Weights of a small transformer language model: LayerNorm before each block, 387M tokens.
Each number is 128 + 32 x the weight over its row's rms, rounded and kept within 0 to 255. Layers, rows and columns count from 0. Numbers have three digits each. The size before them is the row's rms in percent of the matrix's.

# up: layer 9 MLP up, 704x256, rms 0.0657, rows 487-553, columns 128-191
# down: layer 9 MLP down (transposed), 704x256, rms 0.0625, rows 487-553, columns 128-191
# gate: layer 9 MLP gate, 704x256, rms 0.0675, rows 488-553, columns 128-191
up487 097:070211097187092105122116154083152132152062060151079151138133096079157066058139115115120150095158148142190119166081101130135123116101181153087086155089190139150140077121129144145158133147133145
down487 095:084159079070147085122174169121153155207109104221163107126137136080187129077110159066157072119173092117147081083147193163157112096133143161084133088212138106103118105063135087161097180155151167
gate488 100:119154143106123050150121116140099074178147069180131103103043193099118090190088109131105137163131136141107063083166088054185163126114086137112166130167139095113110098175169141153125115124132143
up488 100:125125156144164116151142093139122153086129143179153134105111151086119164100122106102128167192132131113118193157071112154149161090175149123104112117121102131120077100120176104142170169166118054
down488 099:126077133127075112162124107144149101140076132130105105140205104138114146099147167119125115155169158133119169166052076107121172106098096132138149155109101135177185118136157173114115097154106133
gate489 103:147124166168172109136096121128134152116152060131117095101117120122119125087152171086151088105179130165148121077090107130165173155100127084187115122124157161123175162160089137161104125078107152
up489 104:161158165149111127116187065104171152158112161124129127163081097126147156169171139141170118138099151156117124135134156148107130108173181084126184095170098139167114142149077154128095047155120059
down489 103:128151105124169115072133123093167121109116137125118146094136128126143069122192145166173177170144095146134152128092135115139164125100098101110125108060140080096087077179176122117065158123089118
gate490 101:140097134181145141151069119157119149133120109178095115081102116184145091100122114114121138139149126127113111139105132097110115117183138110163179144133151139152146203126081159144100152137105204
up490 106:077154137165113130134110121145069161119118096128081157108135151121187082171123127090095100186096195159083117167115106132142134065136154147131111120130125114169071129083145061151114131171131119
down490 106:121130084080104134140146100150117152113148087115149137086155126124137105140150111080102099146142143126090147169114086137143125154091101130086154186100078120143111110076163118114086095130123107
gate491 101:135134152146067120122162119164141100109092128079091092076125163135232127172099059095134175149122115115128120058054186100178190199093128126090138151113077123121149136160123081103133118116123122
up491 098:140103115129131130075142150177208091113135100136123106113154109107171099143116186205135078114168174126115117096097181171171166120127104080139111133160155176152098106138156140102141071094127089
down491 097:061142109117152164077169143119086153145113145142144156083123147123128112079142159070110071152132088096159189131135172109105205072126131188139116145113167134102130126148081114141154172128070125
gate492 095:163148173151146144142206113125162159126089132120082104161131122114164060152070143134181066135155170118092156108132152097185145114118175111180137133066165142136119160152145129095130092064053177
up492 093:128142141121134091172123162111095126136137118107128173170163123192113124095117109131159140161123067201140213129111109086070110152131105136110119148066147091122112160117152128117090107070126116
down492 097:130078126108171107115103144092151118178128121189129113117149147143150116088179141108155175115155131154148128140125172136137180083118110161125116128130102147046151064118123099120094145173123104
gate493 101:095062162157167077087105167154137167148124145158118106077122116147153150098146136104147152182074133168090078045092116131132138148151115097132132121164093161109083157112162138166163095090128065
up493 102:063102143144079098155136185071126138112118183164139140147176149129090080090114136169142104161150146114157130134160114214119157115135187149108154179182098081105141175160124153171134131123129105
down493 101:172152139130182092172167046167172190143131116127101128107150133180146159099138173098073117065080091094030087137102140106150094092177108128136131118145119096194116153108177130073090176128091141
gate494 101:166118132132235161165106164113108142131173132146157168138119084117141213116149091144083164076135131148116137138132219100176131146088116169105167140112108133144186059172118130141100060074092073
up494 105:101158133145118141107136115101166054142169138058163171115128163186107206187097150117089196087153159115150140177112100147137203157171163129091101065133154173096158094138155157178132175093138095
down494 105:113091187156042108142143132123207097135119110116149126191111162133108189185116154109131131157133106147118154183098081132148135164175149125043120147125148143154135136164151163111103174102150129
gate495 102:125125118188114079130096108129106160083165074043152132117149131164070115123099133108140143147092140152203141128133154130166116102112149136094152165142139136149135151208104096215252132175096167
up495 105:109110137110086154115113079101086081110107091114110167069126095148135128214056157142099161107151140152158154102146106132116098142161120069155092156183121147130160080125080145179099166159117149
down495 103:113141158164107162133114107115093138169100058141117133160096138056121100120142176131131080112134192179101159127139109085128123155084125141148134200138118160171079107124136130147113129107159104
gate496 096:114150125076171061109100099162104155128140115164135128152087096168141135115165126150161173161070189164093142069125070140177082174140128116173179092071217149082114123136131143120142188138115148
up496 102:149121174067119153143161118063146114076141125140123096118165125102152042119119116123114138101145135166129124097052199168189090074154112133167126038086193136147146099141122187104117097080113116
down496 101:129113111115071133132153139070100164164147141094144110093188151171106117080113125137148048114139123121157179094182135094079155178145169115143145189112155143090098081115093118111122175151084069
gate497 094:075124178131103133155079071151183123123129103170153135103100109134159128153120122104148123170106099147111118174149149166092165073155141140129145157125121143124112128100129179113129143102184140
up497 096:110097119135159099088085102085108128160151187127184192163105108105165107126098155140178118114171105094113130088111126121096094206098120204104150184126104143111181063085111110198116128126105215
down497 097:121123099094080099173144152173087116152120135143132111125119178114136112135143136121131111155149185117116125130167139083105094080116174126051133160171114169116094074115213146083102198110129126
gate498 094:124053134126127171142126104167158162096165085172092094110080160082094125107138137125128120140135148108090128120182143151098162151141170101130128152160110168164150139133115123153136176153115131
up498 097:167106153120155144089112108128157153168136117206088074181078110171082093132126133143191099094129169130178155156103166111096061136143104163160139098144111114092119146161155088151124165115114120
down498 096:182087173094124192099155143162161055177157112109145170119130129144161089135136127134132199123204117103085141127128108199137137147150121083116090154133167169163103121131051072160102109172135101
gate499 102:082127119150196100116121136142183113122197082127192043125115101136090101122121176147174192134054129076093108141155160082131150118111123116179173140144164179158086119191108096156173138088141158
up499 102:077146111152154121146126124076102095126118159124095144101120099131095118150138069076131120136186138082147116103125141131128126130147117174184075156106119179101161128157117126145088142147141160
down499 101:155126144181126123156121083144106108165104090130085129175082151143222066132064109140141082134244115117167090174103151112146157201126133127116090156110144143139093170194106132066128137162097129
gate500 104:165071095124155082143114171107113136131119115161173154137086111106182132096101134136137145095094186111088186097154183138072132166094133162173176149144133186181159143154137163123127115076116121
up500 100:146160143094101208079158072126107131151091082119122070152129108132123174096093164108151184093086164134115121103072089116174110103155130119158141112169126126172133137143128154165110065104112157
down500 101:179118108113184130111098121151092150114153106116070067111118140096107138129135142078185167101084079117155121142119147134131138119137075155149191233087095154160078135147105101174109130167090088
gate501 100:140123098105135061176112174119123109111129086131125098148108161101121151104118175128138059138081123126136110130075166086116148145123167179174106152092112149180179067158108121111104080106134108
up501 104:132133078144153171113100159135087115165033119157176157133153113162132114116137153157098145111131139141082144090127167119094084151092108141172131131167129156150159122111129201126141149101137093
down501 104:148071168168154095099103106169171186185071074182154135140137112167149129131148123165163109107132133090191133138187146172143146138183149158073117111156117114112148140139169065098143094169115156
gate502 098:130089141122083144154112178145159125115137091169184149163091107122167112133110130158126165188148144090140113148134083080197149169182118059146182163091166164145095188148171181116184085016160104
up502 105:129094103134122159127118100140109091124158114135202177088163133119153150193151137116166191089149097146099118155141127167098106093178077121113140146119152121111124103150084147113097156134146154
down502 105:096149100143145124132125080118121083157161096109170108078151141101147133113127135135162104104135105172094125143107122194190061121150116218130139135137110102101091099125112127083143207132165113
gate503 098:149093158143147087094156145160125170131092144114150180094106164168143099144097171138191133125172051123084132126114120102183164150153148173065160157077149105124112147146123119148163107097104123
up503 097:108120101147144116132079121114154191035133107113146122104134089102122074140092139145112070151092097098133119110063088147075172135100092092133134124103169159108111123091124091111123166118120183
down503 100:118141111133151151121211116130136108164146103129111135106157185118072087154167061119128152179144115123132157136107173105078097134119088137096082102129106162122143094116106125104145102102144186
gate504 102:141179122132121163167085128137086133201187119137106142137124165173108154110167135108189078173112093129105139117111123117186127080128148216158145181155124072171150093186113123118176123170132142
up504 101:141154182059108124144116150130179112120106117112099168138121096111150121101052136126089124148156091119105119089119079178109107115148168178119134101171150127104139132154089138109150184102130148
down504 103:132174092121155068082124091137168136121156121138120174097147121081128142155102108116167125102141126090121142196125160126123130155136132092183101093176117086128061054134136148139126077141154172
gate505 095:123108122144176145138118097155157099180143173142139135055164095126155214164103097139143171125068109187087099199131103072133146127143137155123132145146119139113135138193148176119142136101202094
up505 099:130135118140125130090131069149138147119177136148124075127110133159094130098110093115201084167139154112116140117114127133120116139129096120084131087129054068143131140149153096120184122134164156
down505 100:102150151118114156209113086131068088112101145125125156130137131185128171085121125114058170146132142141183060140126128111066131113120131090165084075111117080106109159181086166111072145126206126
gate506 097:183170120158185131185125184157072088134153095097122094166115133144107108125133122140132137194062112100111117119147112125127105164104078097097165124147127114096157171117126111162119065116148075
up506 100:076119098101145086151158119176066128080115118131148172162190127195117135149132110162167092188123137108102158158099077068147117153087122089154121134134137068141110151110134146078124105141120111
down506 098:145180100085098112095080113157114136089172116138119151147100136194122173161153076187070141151136120091142115106146066089164126091098083136121118137131098117097134104092148124111102070127097153
gate507 107:117103155138135140098110083152151140132160136102145215085101113154170104107150104120148159132070139177114091164162185112122176108184145132170185114124105101172148206104170095164157188086128151
up507 105:173089125100165105168138091071150110155173051108190158164127077153106105110070190152143163082140122166152158161134105099167124132184139107178158111109147102082170113149106081141099126148157160
down507 104:206119126126161046140140133120181137184160122085105111160102097135096155141101102199091196106146147180191126123207167117133132108199099169111130124122112179169149111134162147125080169124095080
gate508 100:156131149168149162169075114145145145171099087127127128139038132124148161123134158096066154167110088141068192147131116168137174143185138164186128177119160122164137107153094151165190148151131172
up508 100:086139133119184133149120168085094127115172128162170170117159131109151154102115109133089054196105109110068145129129132132065136083107146120131147149106085144178088117089107127118099111060085167
down508 100:145193143188083183067106108131203152123116115126088177089097126171110145038186171056197158152117135119106127151124113097141126093116144130129053155163110147122135103119152116114099132143128184
gate509 100:073147136129137131193105149139137086139103145099147114108128185099130086165142178148197132127176118082166062116120078165094179181162163155152178155155123125122168105119098144156071095160154126
up509 099:134130108136110129136124096112107107142119123113158046071130078092100080156134128098155125111132090131132168132163170148148091177176157148165129111176192119116168105128170064172119103094176154
down509 100:129097080106134158151146112174100125093074058136082144135045170141182104131079157134149129106168127148094167129082117102061117132176122187163124073094139180143136164160159122150094125146147134
gate510 097:085108145108095106127120077115133031204155106137147100199097132129199097178113143122045118110163086108160102158133159089145120206175157101123075083160113111125154101154139145124093123169117172
up510 094:113147186125061199153137153076093196133203148177125126115134164125079142144164098117127126169069153145095158078155088145098140137119099146132113073136157156139159167131132163157139091092142203
down510 095:177135107136124092154142155182153139066111121151055124167111170131126121142056125145175098086117180129121138197116152141186135136178096088146197171133116053087084152165171138135126137119141086
gate511 097:131103171132148144187103188156157109094118120051133162145074113100177133135100154155089129105114093144147085156136108174099139215098149108167121097108168141106134221122118130164114134097151096
up511 097:122118126107091131125104180120104107063119061148094122122112040082157133112077118181120134044153167107110158156176177057128148114110086148125117115113117125074113131145088147173178156186132136
down511 097:176186157108126173164136094111121161143113126125143135187136124134140160064135149125122160160133103150143088076094208158116045147167176097119153153065075134126112205131173108085133075133145159
gate512 102:155100103116149163188158081110134155100093134163130173128120106121159104135120115127133156090109110165110165124115156165161190115162194145214095138163084107153105167136102124101081107117101130
up512 102:148151111111164142126132152126112109104129162093092161161106103124117095099053133148134108118149160066178151157101178125110107102170104094114138091106185189150131150137130135139181055155137138
down512 099:171092119143119130157153130086116147065112118125151127123163150157159131112166137095169159106092205046106108115156127166139154143093158164082075142068089140187170115199142194157122179096118091
gate513 098:040101162044118110147083160129105152148087070105060079167135120129050165148109188186092121103160143097118149086075194059164149127117152088128157144144113104157108096128104219122109152132046104
up513 100:137141086129135159101158084110060107190142144113165071098110137075131120210141116139137153134168092094128099173152120123145120131135132116138109123201163140131135173109095164111136130104083126
down513 101:090152111158100143087198124094123126090148093118151091161116140186114112083095104106157163194120145137153100085108159153162141152113161117154070069108139088147086134152121079074129128128107122
gate514 098:147184103152142079159140128140144084081186116075135099155126144123129110163108106166132191130091104155108087163179119109103125123143153085119097146119139131205088089080109071154146105140154134
up514 100:158115120130198186131125131114065089137196133083104133089106117170140166170145147149133126144202149127077145123137140144062116138151070066143126161138123165165132094170065096165098123142187037
down514 099:103121161146067176178075187098201119117119165128152107135137118129083144111132094087165091151074140134133129191095107165169141104156203127179156133077083070089166177125141126100092141074137121
gate515 095:146078134142161140138175131122137154133153093085092168135105106109165095204065131175066157191102132166115119145111169145129118132127210146170203093143091117126150163125081154128105170143143079
up515 102:118194125107082111104121127115172159125166147139152112157163063165077137148092155092133143108112107129050089100110140152096141185134115165158203138210108107169111133180095113082119114135161111
down515 103:107151098095158153194159115076102103200082134131138126134124157165121098101170121122114077114119132129126093179085141111131134162103104115176130160124117143119139117118123141149109119131129048
gate516 100:140126200128165136173098131074124139146168077098183151110057123146130146137159081117143124125115151190135124105120156150181122109108168174156142186139104135075109175115117120164165133077160136
up516 096:093137121133116118110164108105082156038120111066131167124089103133152131158179137109148090092097149112137081165095139107170123133123088152113093192061138099107113134139125100193094210177106097
down516 096:124112062099081132122177084181135107151103131134144144119075099126124127154173138118099137076071133062104177167197097140165119147176097143130116146084115180192164103131177201113135083128138117
gate517 096:086123131124066120148117110117103124121133088155164114158059151085122168134150155188083175103088145083145091160095125137129108081134121077095088136132180072173115117186146087140117158050160136
up517 097:072123093164091112130184159130157066144149166106094107122100114109149162156153121154134140070131111087156118124082158116157156128093046139097172174156145127100151083148072144190102109137156116
down517 096:112028219106141144126191158149160141149100133111049095117074122085125129147144130089086130103146112153148153055110118162094148140127098205124155157098128117123157134118092147177132095169185126
gate518 108:116154162144098093101160142145091091117149079110124166104080116129081083112140129096178042143108101177119112080083155101113162128098122124162196140139168103124144126165127172157134110119087086
up518 104:138124125075125164188169128156106133162122109127072123083088101097086120110120167133123079092124132095064164081135174097146139188051128124110089114112123101090103087171205128118093089074086116
down518 104:144063058112096149139117134096154143149171065125093135107097141110123066130138094080158138130158143108103175174113167120157140156130103162078134109130116162126129109139059171131100155033136148
gate519 101:102185136096097144098080109142100044105101132137120100184183121074123109118115119138129135150130116132174156086083181116092159177177130148131127146081150160091156131088155080174178119110135120
up519 103:145132140189164177139085117116091131183123098077112122127137162119162131109150114146119144087125130140123145112124152130072148064087125105173172119091131099197120128158090150118125190108141174
down519 101:102094152134125138131147130134145135119089124162129164127096103192133090069147119173120164155177135035116086111198079157096151113121161091120117088146160108178128126168134137090119155089207141
gate520 096:120152124125163135154093152147138157143179103167094110131143130103116129204137140075078159188056103209062141128141144090121132130167121180074125108161142081169103150116179173124113124166098113
up520 098:143111131174144125124021135099078154070125135108120138126067153061091157155110100147099172208149160109180129129154124102143150118122112088117156137151106116115171156056139186087171076078126147
down520 098:121113142120116176126128109160130083117117101117125132071175122093115081105210171143190168124069134117100094163108106178161134183170146113100109104152123111112130108137150120124150088124109117
gate521 098:102095088145172167126121126175119120123138129147112150081121169156103129146122154089113137121090144114156119131073120134163122143173153141133136121149094156138072130101103191138157103133136064
up521 098:161109103120099124148114143159111110107108146149177165101095158116104183078055156164118160126124106119095167089101116129124159060103104121132091154137133130097096123146168101074169119117103094
down521 101:117179138171122125143140107143135142200090088114143106113111154122178091116157142108140113135091106119128150157099138136143126157123151136164142111127071196159114119132119130216132128142088124
gate522 094:149091125041159157134145113180186131142117135118139143135130061140098117099136127196118144168139150082104144140128126143189121149172151152135131070104087090190186113169107194117098081125074164
up522 094:116090171113081114073140119103143149152088119169106140180093198075192113150136074143160090096171084119142095087156106141089156110125148130104096129123128102090143171137127121166093171164147110
down522 095:136084171201157150090144157104107119129135057107146134151120135180068135111125147117170118173127197183102102145126167171116125060175158129153115137093115123142076052123156119134163136118118105
gate523 100:144055197132116120145065147217140139199110077137104162101102079149129131147169127120109176054105094137140149128142143139122141151107129200170096139142109107175171058135119088163097122086139122
up523 100:169053116118124105095161140063140139068076096135179146175161117149116170117174165092104135077093120144161119180128146142193124146123141134169103125134120113073122126118119214114150099148112141
down523 101:183159074148073140136113146150164202182144159115113053139096149112167092122119158128102172097107130125105162103107162150096102158147070137140162141066138148069159157129092188150120102162164203
gate524 102:110123156131173122137102151112116096099168131071165075127128175118082103175133133124117109080085145081103051139046175087126142132113122184046136107126213130172103102163143144149142104143179140
up524 100:121096099096081134081163080120123133110158118120078144110147184107131138126112104187151151160097106089127131170114142099154093172093136137143134090147147190181143084120094127139084122128097039
down524 099:098134132119108197117171156132129146123120074153128166075134119124111133140077148189119171085087124128131101130099075147130100168111135125124110029126141144140148112155085143118161115108119119
gate525 097:104151124201148121174113200153148101120133076185170152164125149155121110162084173117144117113107133096138102100160152122133140099090105187145053103099163110127126119232150151157118131064093119
up525 098:161142171111160189153164158158063080112096155112124137061102157150143188079155152140136142202140128119161117116117111115094121136118158083106124096095135154069110108110123159132086131081127138
down525 097:161123116098181126122142132115164145086155134145106174109165136089111093128178086147124091126077107153074129115139125154147152126124155119174165141133043159143135036088159118186132161152123132
gate526 096:104141120141096172210103137127142102137161154145114068088147171165122087157139105164092078088137104141090112152089098114116132168149176163075179118149132118134120171117109094141174089172058136
up526 096:118114128116083218124126136131207149167058140142125149134119062126116074105110089056167099204139133141176173165139078149145114125109098095094120125102125120141146185110177155150103109079102133
down526 097:113045109124118158138135101199104099162107125114104129120188096153115097199151156118086108127089116156119177140101077164083121108109126119138131105123200109106102133114140119091049111115129132
gate527 103:158065123191131112128115123121077130121110053152220107117127107120091101169206150163142135138115154202125133098155120069156168161124153115215097128101175128115096168153119086176159130148176164
up527 103:102100124154097181123110111181098136131130157170159099147087105122090049077115141124095130096095131105142170166143162105111143092142159136146156138145109137145128114130090076175150160124104150
down527 103:151104075134131178175045141079134142152162072076085131127132118162147103136156134153182152117143142116164157159083148140126181078149150138179068126109092152112138137054088133142118140112149133
gate528 100:131087103125158127133081129141147120170180169162130122162100126156152140130128115072098117087092123132099160116147140149119187074094117136169111122145117193169154120173095113138140127156121140
up528 103:166127159110162144109096107150153125091168134129133185105165135168151115149110131091101159157101112068103134136132166164115173117114138120110112086094166120152091070175173119156129157173154108
down528 104:153185130104085135144135098088167121087050099138106092120111136162138075126137137209087134090134125160121118140108129173146096144111086153130126105095131104043111104121167155169105094089183157
gate529 100:077108122150123110163085138128182126150210116101135129095134141126148145119154120151136126139138135089125154112090136131182139159188143178133160094095144144134102166172107145111197108142081172
up529 103:190173114157117095133107173099119121072151159092136186125135084146186157164126160148104133158100101067128064196096111118101110138065174137173132167116159108149140122109170154135133125088173140
down529 104:145147117148124116134137091102156135166163120046092082093095099122099137175120139113134142133094109116132123115088165144185150112133124083110137108185121099086125136104165140157111059123193147
gate530 102:152163113141128094197092084125114162113169122139116172157148125132117138121145144142120050154137134136116123141140123104099101104105126153069150109139190121157163130133099070174151097142160138
up530 103:139067114152125137152136148128101065088159159184136132103176200149122145095146151151187183141141175160158061078113129128184159154072094096111151066165117137142052149090140129117076089165115129
down530 101:110091127070145134112087167115134142128093079043110182121115157134146104140126086174098134078146114136113098090181114184176107087102178098130117152157154098077109144143143094059065162060070115
gate531 101:185087109124160168120094111108084099123141087147124122089094148173097112151168164074198117123130187126110150167117157063125155136096159091150171166146166118135038126128156102160134105097137142
up531 100:098150132105122190124105199149151123167143145142100121088073139124166129075117103098083131068114165071097114154124136155114130147124106100152151118127121117079100156162170166109140112082169171
down531 100:079146151107158101165116128166087101156127135131147169121162107114130085139133111159116152102166119109079144092099119129135130107139126099100097115118130120116111162115191086128127102126166126
gate532 097:118103140119117181149128150149145147123108159105108147080168073137096150180167173119191145148070127120116079166117132132124153067126110089165185131110161118172128175154091086118097132163113133
up532 095:151120144160072159083139110197128126164096154128098127145115099162099129179108147158074125098046105135080109153120163098121119121131091176162121075152127035081126102118163095119155178198095121
down532 096:143138110125085107096146131105102077192103099099143118113135109217114170089152120169127072120141157143143158141144104102146179111152118128101114107071113082127143126145140109127195090099122152
gate533 105:131140126120145142190111136162101136174149094157102105139104053117149070101171109147108111044087160182170125126158138193138137089142144161196131124136049121161098109142106161079096142102202110
up533 102:066130112164099148143122103149134103151117108102131116166180156160045065156119114153138063191170128106138112099117120138083132190169125117106152098126122108128092085127126140175101141133125137
down533 104:164109194131140154077115100176131134073068152080161141140120164220113137142114160198126094117122118103077177186175030123134101140090157095100097124116120149105113152113104157115161142122129130
gate534 098:104135129150044147165136140173111121105123120152205094110112111058130130104114104176130089153050121188121126149152098055159149144071096090190113142079155165073166142143133161113123078116152066
up534 097:090112115097110052150075118102089091135177162159108117172115108120165131111129156113141141188103080107160150146152148098125080106157075093150153142160174146094142126155102116133176136177085159
down534 097:148111091091186084111121190070135090153081109066137156177166184101127092103179214141132197103141164174164103105166110083127103105132191139135117124139100142206146119077090183155114138150149176
gate535 098:120102135146106159149073178132151120146104129109122162187101124107148102162181214134144141121126130069205138125157155106147094172197145115134156105112137135158179207084143146116136131077058100
up535 092:147119049165070120109157145098138109054087142128151204117124102147179162099185057149170200119118111144115127167113114144105094091130115164074095122104085138135157099088119127141129139201087124
down535 095:159139133117122155161123106099118124134139149167151068115158116100135138125127118108140166157114107138063090127175117116139107139152146154159061169110136123116096078125123090097178136125139169
gate536 097:147083176079145171154119190101142158096152098100110121151129114174143108155102071066063175091085101130117182150126152052161112104119185120120168193127127072174145112058157112127158142123070127
up536 100:125123150164100125107147040123061096124160060130128125130110114069139175064113122128104121056150159143122137131176130084149102106107069099143051114099099102136146129158051076110160133169124114
down536 100:134140126115145115161128080106221141111152051140097172112127153121186134159139125111113149144136180091190155119092149143073123137071078084114163170143115170198123177135217115147152135140154107
gate537 101:110148109222153147149065135134134117163140050160137102099107132142112125077158129103114162151127140085170118123101178119171177114105098198111143117154158187176124152106120161135123124133127093
up537 101:127146076137176125136137142131137118101117104125112076098074119131163082109142076091047151124135122117179082190155159118119107126094106078103165211078155087078153090155097156091150148093070167
down537 101:119120203130146134132129098148143120128105138136171159141177149156120180117115163125101151149158167124088104127168096145158168153179121140166081137102135081146114112116128095121116063173172150
gate538 102:093169166132154081154117153077181109169154153198107141083126103225123099151130159146146124103125157146150131035117132115166161085137129128180104092109173141126084113135177129168151126112128146
up538 103:125126148129141125141139135153110114169166162212125255157117130160092145085114134164132100088095162097182126089119116084126176107086160137112060134066143157178131084135093119092162116122123134
down538 102:165130071160076065111173150174127113126093118123143172158096093109086156128118073100152069159113155107165147135098134122136133178132151142165099133076116142121123162175133120135143118109195163
gate539 104:100162119054168127160149137155124166149147104127154134118092101115127134126152164123184148100134085102145158174154134155121205191128156128112152149145117113159121138130102124119231053124119113
up539 102:173149119163171096112112050087097214088129117175097189156156122161106138194113112174094137088132184117120147132039086085128118215090144086100098121151063184193145116105075126144093134088121166
down539 102:148166201128113144139125133120139073117144100079159151175042068131165055075162184117150069094081126148126103179120153126091152088179143121109134109129193068110152154101115155100143137117129187
gate540 094:181116138148142147089115123161125118210097135120146098155127125087130088148109171141136084116162097075107093119130116124110140150133117143119145144173113125139086193175123079114154112188106130
up540 096:120177120075138096135125116168103116087088071134181158134102160107098091172053155177067134122116126130141141141143112120103142139145157191142111156120086142089099106082077181080132096144176180
down540 098:073141079128194097157140116150165075150156107163145085177137126124078151052161152087138083132150152152153156185127154148137136135136127136088204098158130156117132158165086150133056151041154170
gate541 099:060189168129106124143124104198077087140129108109111113135146113130115180125147081128086155129111092101139113080133131160127063153118136179104187111203110121128129135107112130158075125073140111
up541 099:079124146073170099132139074080188127119109126191087122130081124101095159082143072154137096079130102094141192162108159139156148169075128086132148112071107137122155102146118116160172170169066114
down541 098:147104125122124113127146178140104123141078162046108126103165132126156126084171110121106161120149150076161121127134128054147115162042089161200131128150132098092189146064119136173104096118116144
gate542 102:083111144073117119136120089113137173087136091096189142199139084126139164107129128134136079097081071178136102152033176108165200097164166088111100113073103146077155180156200098088116110135119146
up542 103:129109172152158130138134087133092106229185185072189111093091122095159187117132106162110130107110122110119103140097138096123107136121179116083119078123123147101094159118124137144176117133036171
down542 102:087136063130064106147106107149147169145111118095135158157155165142119169084167128093139094170144169127158164115125119150138137117173136121145082192164144145160154109116111130135122110123081173
gate543 106:148156118182190143120124146103090097153134096156110155159133117108171144106115090096145145104112102163083124130173141129171139154150092147144165141191096118159124121074149162150133111216077138
up543 105:095149134116070148176092097159161123161140132093107126163091215113127145127093107075092144102032137095133189122130100135140095173138132121108110153136132156139128073117102078146155234116158116
down543 105:168110123105143096097111115090187171157148158123109180158135113108091121124097142109073164150158126125084126084104119103124133159098076148158136112170135117080106125159118111129109165126063153
gate544 096:085144138176169106133116130128129074091157102128092120110150153108112157148112168127155094200217113154137092172147157094167086148114154165101167095095171143109077112128092097183147110170165125
up544 098:175161098097103202123101150108098149111097155117146110115120093144130135167064098178135142096130121153121107146103131103031099109100122140104147215098101101090124156138157176050164194101109178
down544 098:130104079154086133115112152152151121128130106153090129130120123148106181149099175118113087151203109150136088197116130092097083086110149058165115100140085170109073114083177095195070144108171115
gate545 102:155162145170150115161108200153145161169096099128116105124143145079112096080078128116118119143131115145102098126130112168115162165128118164150057140083103108125183151138152144105139123158142113
up545 102:129109057118123150123111084149081160107101115167107116106161120167099096099103149173122145121135115185157131136120155135176121188069098160164061151081152174114179146157164090169098115155111147
down545 103:155113150082134066034167120137113109111131132161149101138153140156149115047109118130163120147111109086150093151169140166052169084153142170104096133134142078118022149159132132166133141148141173
gate546 099:052148108108111154197092138129123113104138127126102126058178148108136140100110129067130101137140043158104144144132130060141110148177141130186194134127148107134154131124089129170161113154122155
up546 100:172136123114098162141153122134202158149144147111122136161156130144116108149152111075094128160115142138092153098136137112189120088153151049165093126095148117145142098096067109093091100156046114
down546 097:196076111101101138125135149140155120141168132130101061133119171141119113130084159108159171104153125179084079161123086183159138138167058116080125156121113159144125195101148129131136120191142101
gate547 098:108145118155176129102127208140125140159125145138142119176120148138140110108135138097135127105152129132114131118115154149141107101154163128175146111178188087103101123178156096141131108126207074
up547 098:125102133109207081129109131069146144155115156135141152125127121046134177091115126086135106148143125161078181094147049127081194134162213184104206154152123105155175202148082162096143168157117148
down547 100:156194165145093105159086182126160062100169194137182150126146057137129156140090095163050199102070129128133202100148120038173082103135160116076128120130160174184116118115131130145120142148107164
gate548 098:139087102135160154176129144157161133124193104105125188128111123155109084095178163114099130178081113171126078083136116144124184111084111112090119098123102122154166134200122189084105113082120109
up548 098:105168130185107103110121117071145162126069142112098105128154125099122160103130126131155143085123148143137096131132068093129062161082136167127127177188115118135077103125109141095149139194143110
down548 099:136135120156140128112110131144107160135073115152138125132081170092131082165123190180185053111099087104134079145107143162105117151155148095146032110054098155154165120094100138154165071133098136
gate549 102:146111178158170131156176078160135113171137130128102177192123106119136144123187114123190135149146107121172155162117152144146191103142151093099139163151110195150173180116099117192151164150049097
up549 105:193099103132133182130135097068094149128162132123148120148160071106118142155127088147094162133134104103108107094027139180189149095137129160150119123113081086119187206113136129221102186109139091
down549 104:103093078126146105045158167147116147152119147139114154175136104091076164143127118147117160089137129153122126111166093091146105121154187129126182172068093112124182138163151196151134091145105080
gate550 102:154164145078119155115074125142144156172149132180183095154168126103097148115152138135118190089157121182093073117067178100136183124118128127141142151117101114085131194139151108169123099108104063
up550 101:156181107101158135113140123162151125078135093177129159084114128091105141090135076116096133097090043196042085132185091114130145083155153117122154169101064140107108123137091113130114083121130138
down550 101:146119170127106148116151149167136103135127115172108194097082100143153136141089143194128174132176050101077152169124108139134140084101090133137072107132115121155113070043196106108126125129150064
gate551 101:078156181125155102136150137120123150175132106091151075179077163147167150122143096119136141168118149128122141169133131145073123158115132076121086139141087159108166098107200060172151157111123146
up551 097:127117178136121111134178116111157148120136099138173129098090122139183141072148164091168172187109047166129103137159172100120116150169124067105125149096119109094111142130096114130158106131087101
down551 095:060131107112129110167128096156102139120130185143120126133092114117119162111112144136133117103116132136105133152127100140093100120168141161189139119131117135123153091104089162158122161133136148
gate552 097:152109165151085152096112165134141095175108153138123184133085119157110138138167130113158186145125136166151144107104153148166147133182151162154137158064117084107120148147124154141054075115123080
up552 097:134132149124140144106136133139136141107108119139086146147112164085152090106148121167119126163122133096118177150115124172100128130154047092108116133106130124111095152127144178074068149139096104
down552 098:127174041124176114101182184127101092209141085125168159151061159096120129145084092098125132161104117148085128135177130140135196168118154098102158147120126113113136098153122114136122126150158155
gate553 100:078194072097182113130146140091168201155156144056103098107103114146123118129182123128157126117150150103127114113182172148052149102162078196177110202119145109105103195134173098147133041077141097
up553 098:134172111168153124163129145143158045114118076140127155140125038084077114157077068173165113121107160201134183103164069128154178156112180113075129113116155142086137141153070084142124122118122124
down553 098:125167113152123085124110118172137138133148177042089131159120162162079146140162071107117188123096132126094102065092134103155053094100186126128139108144171075130164131116108155163203099136157125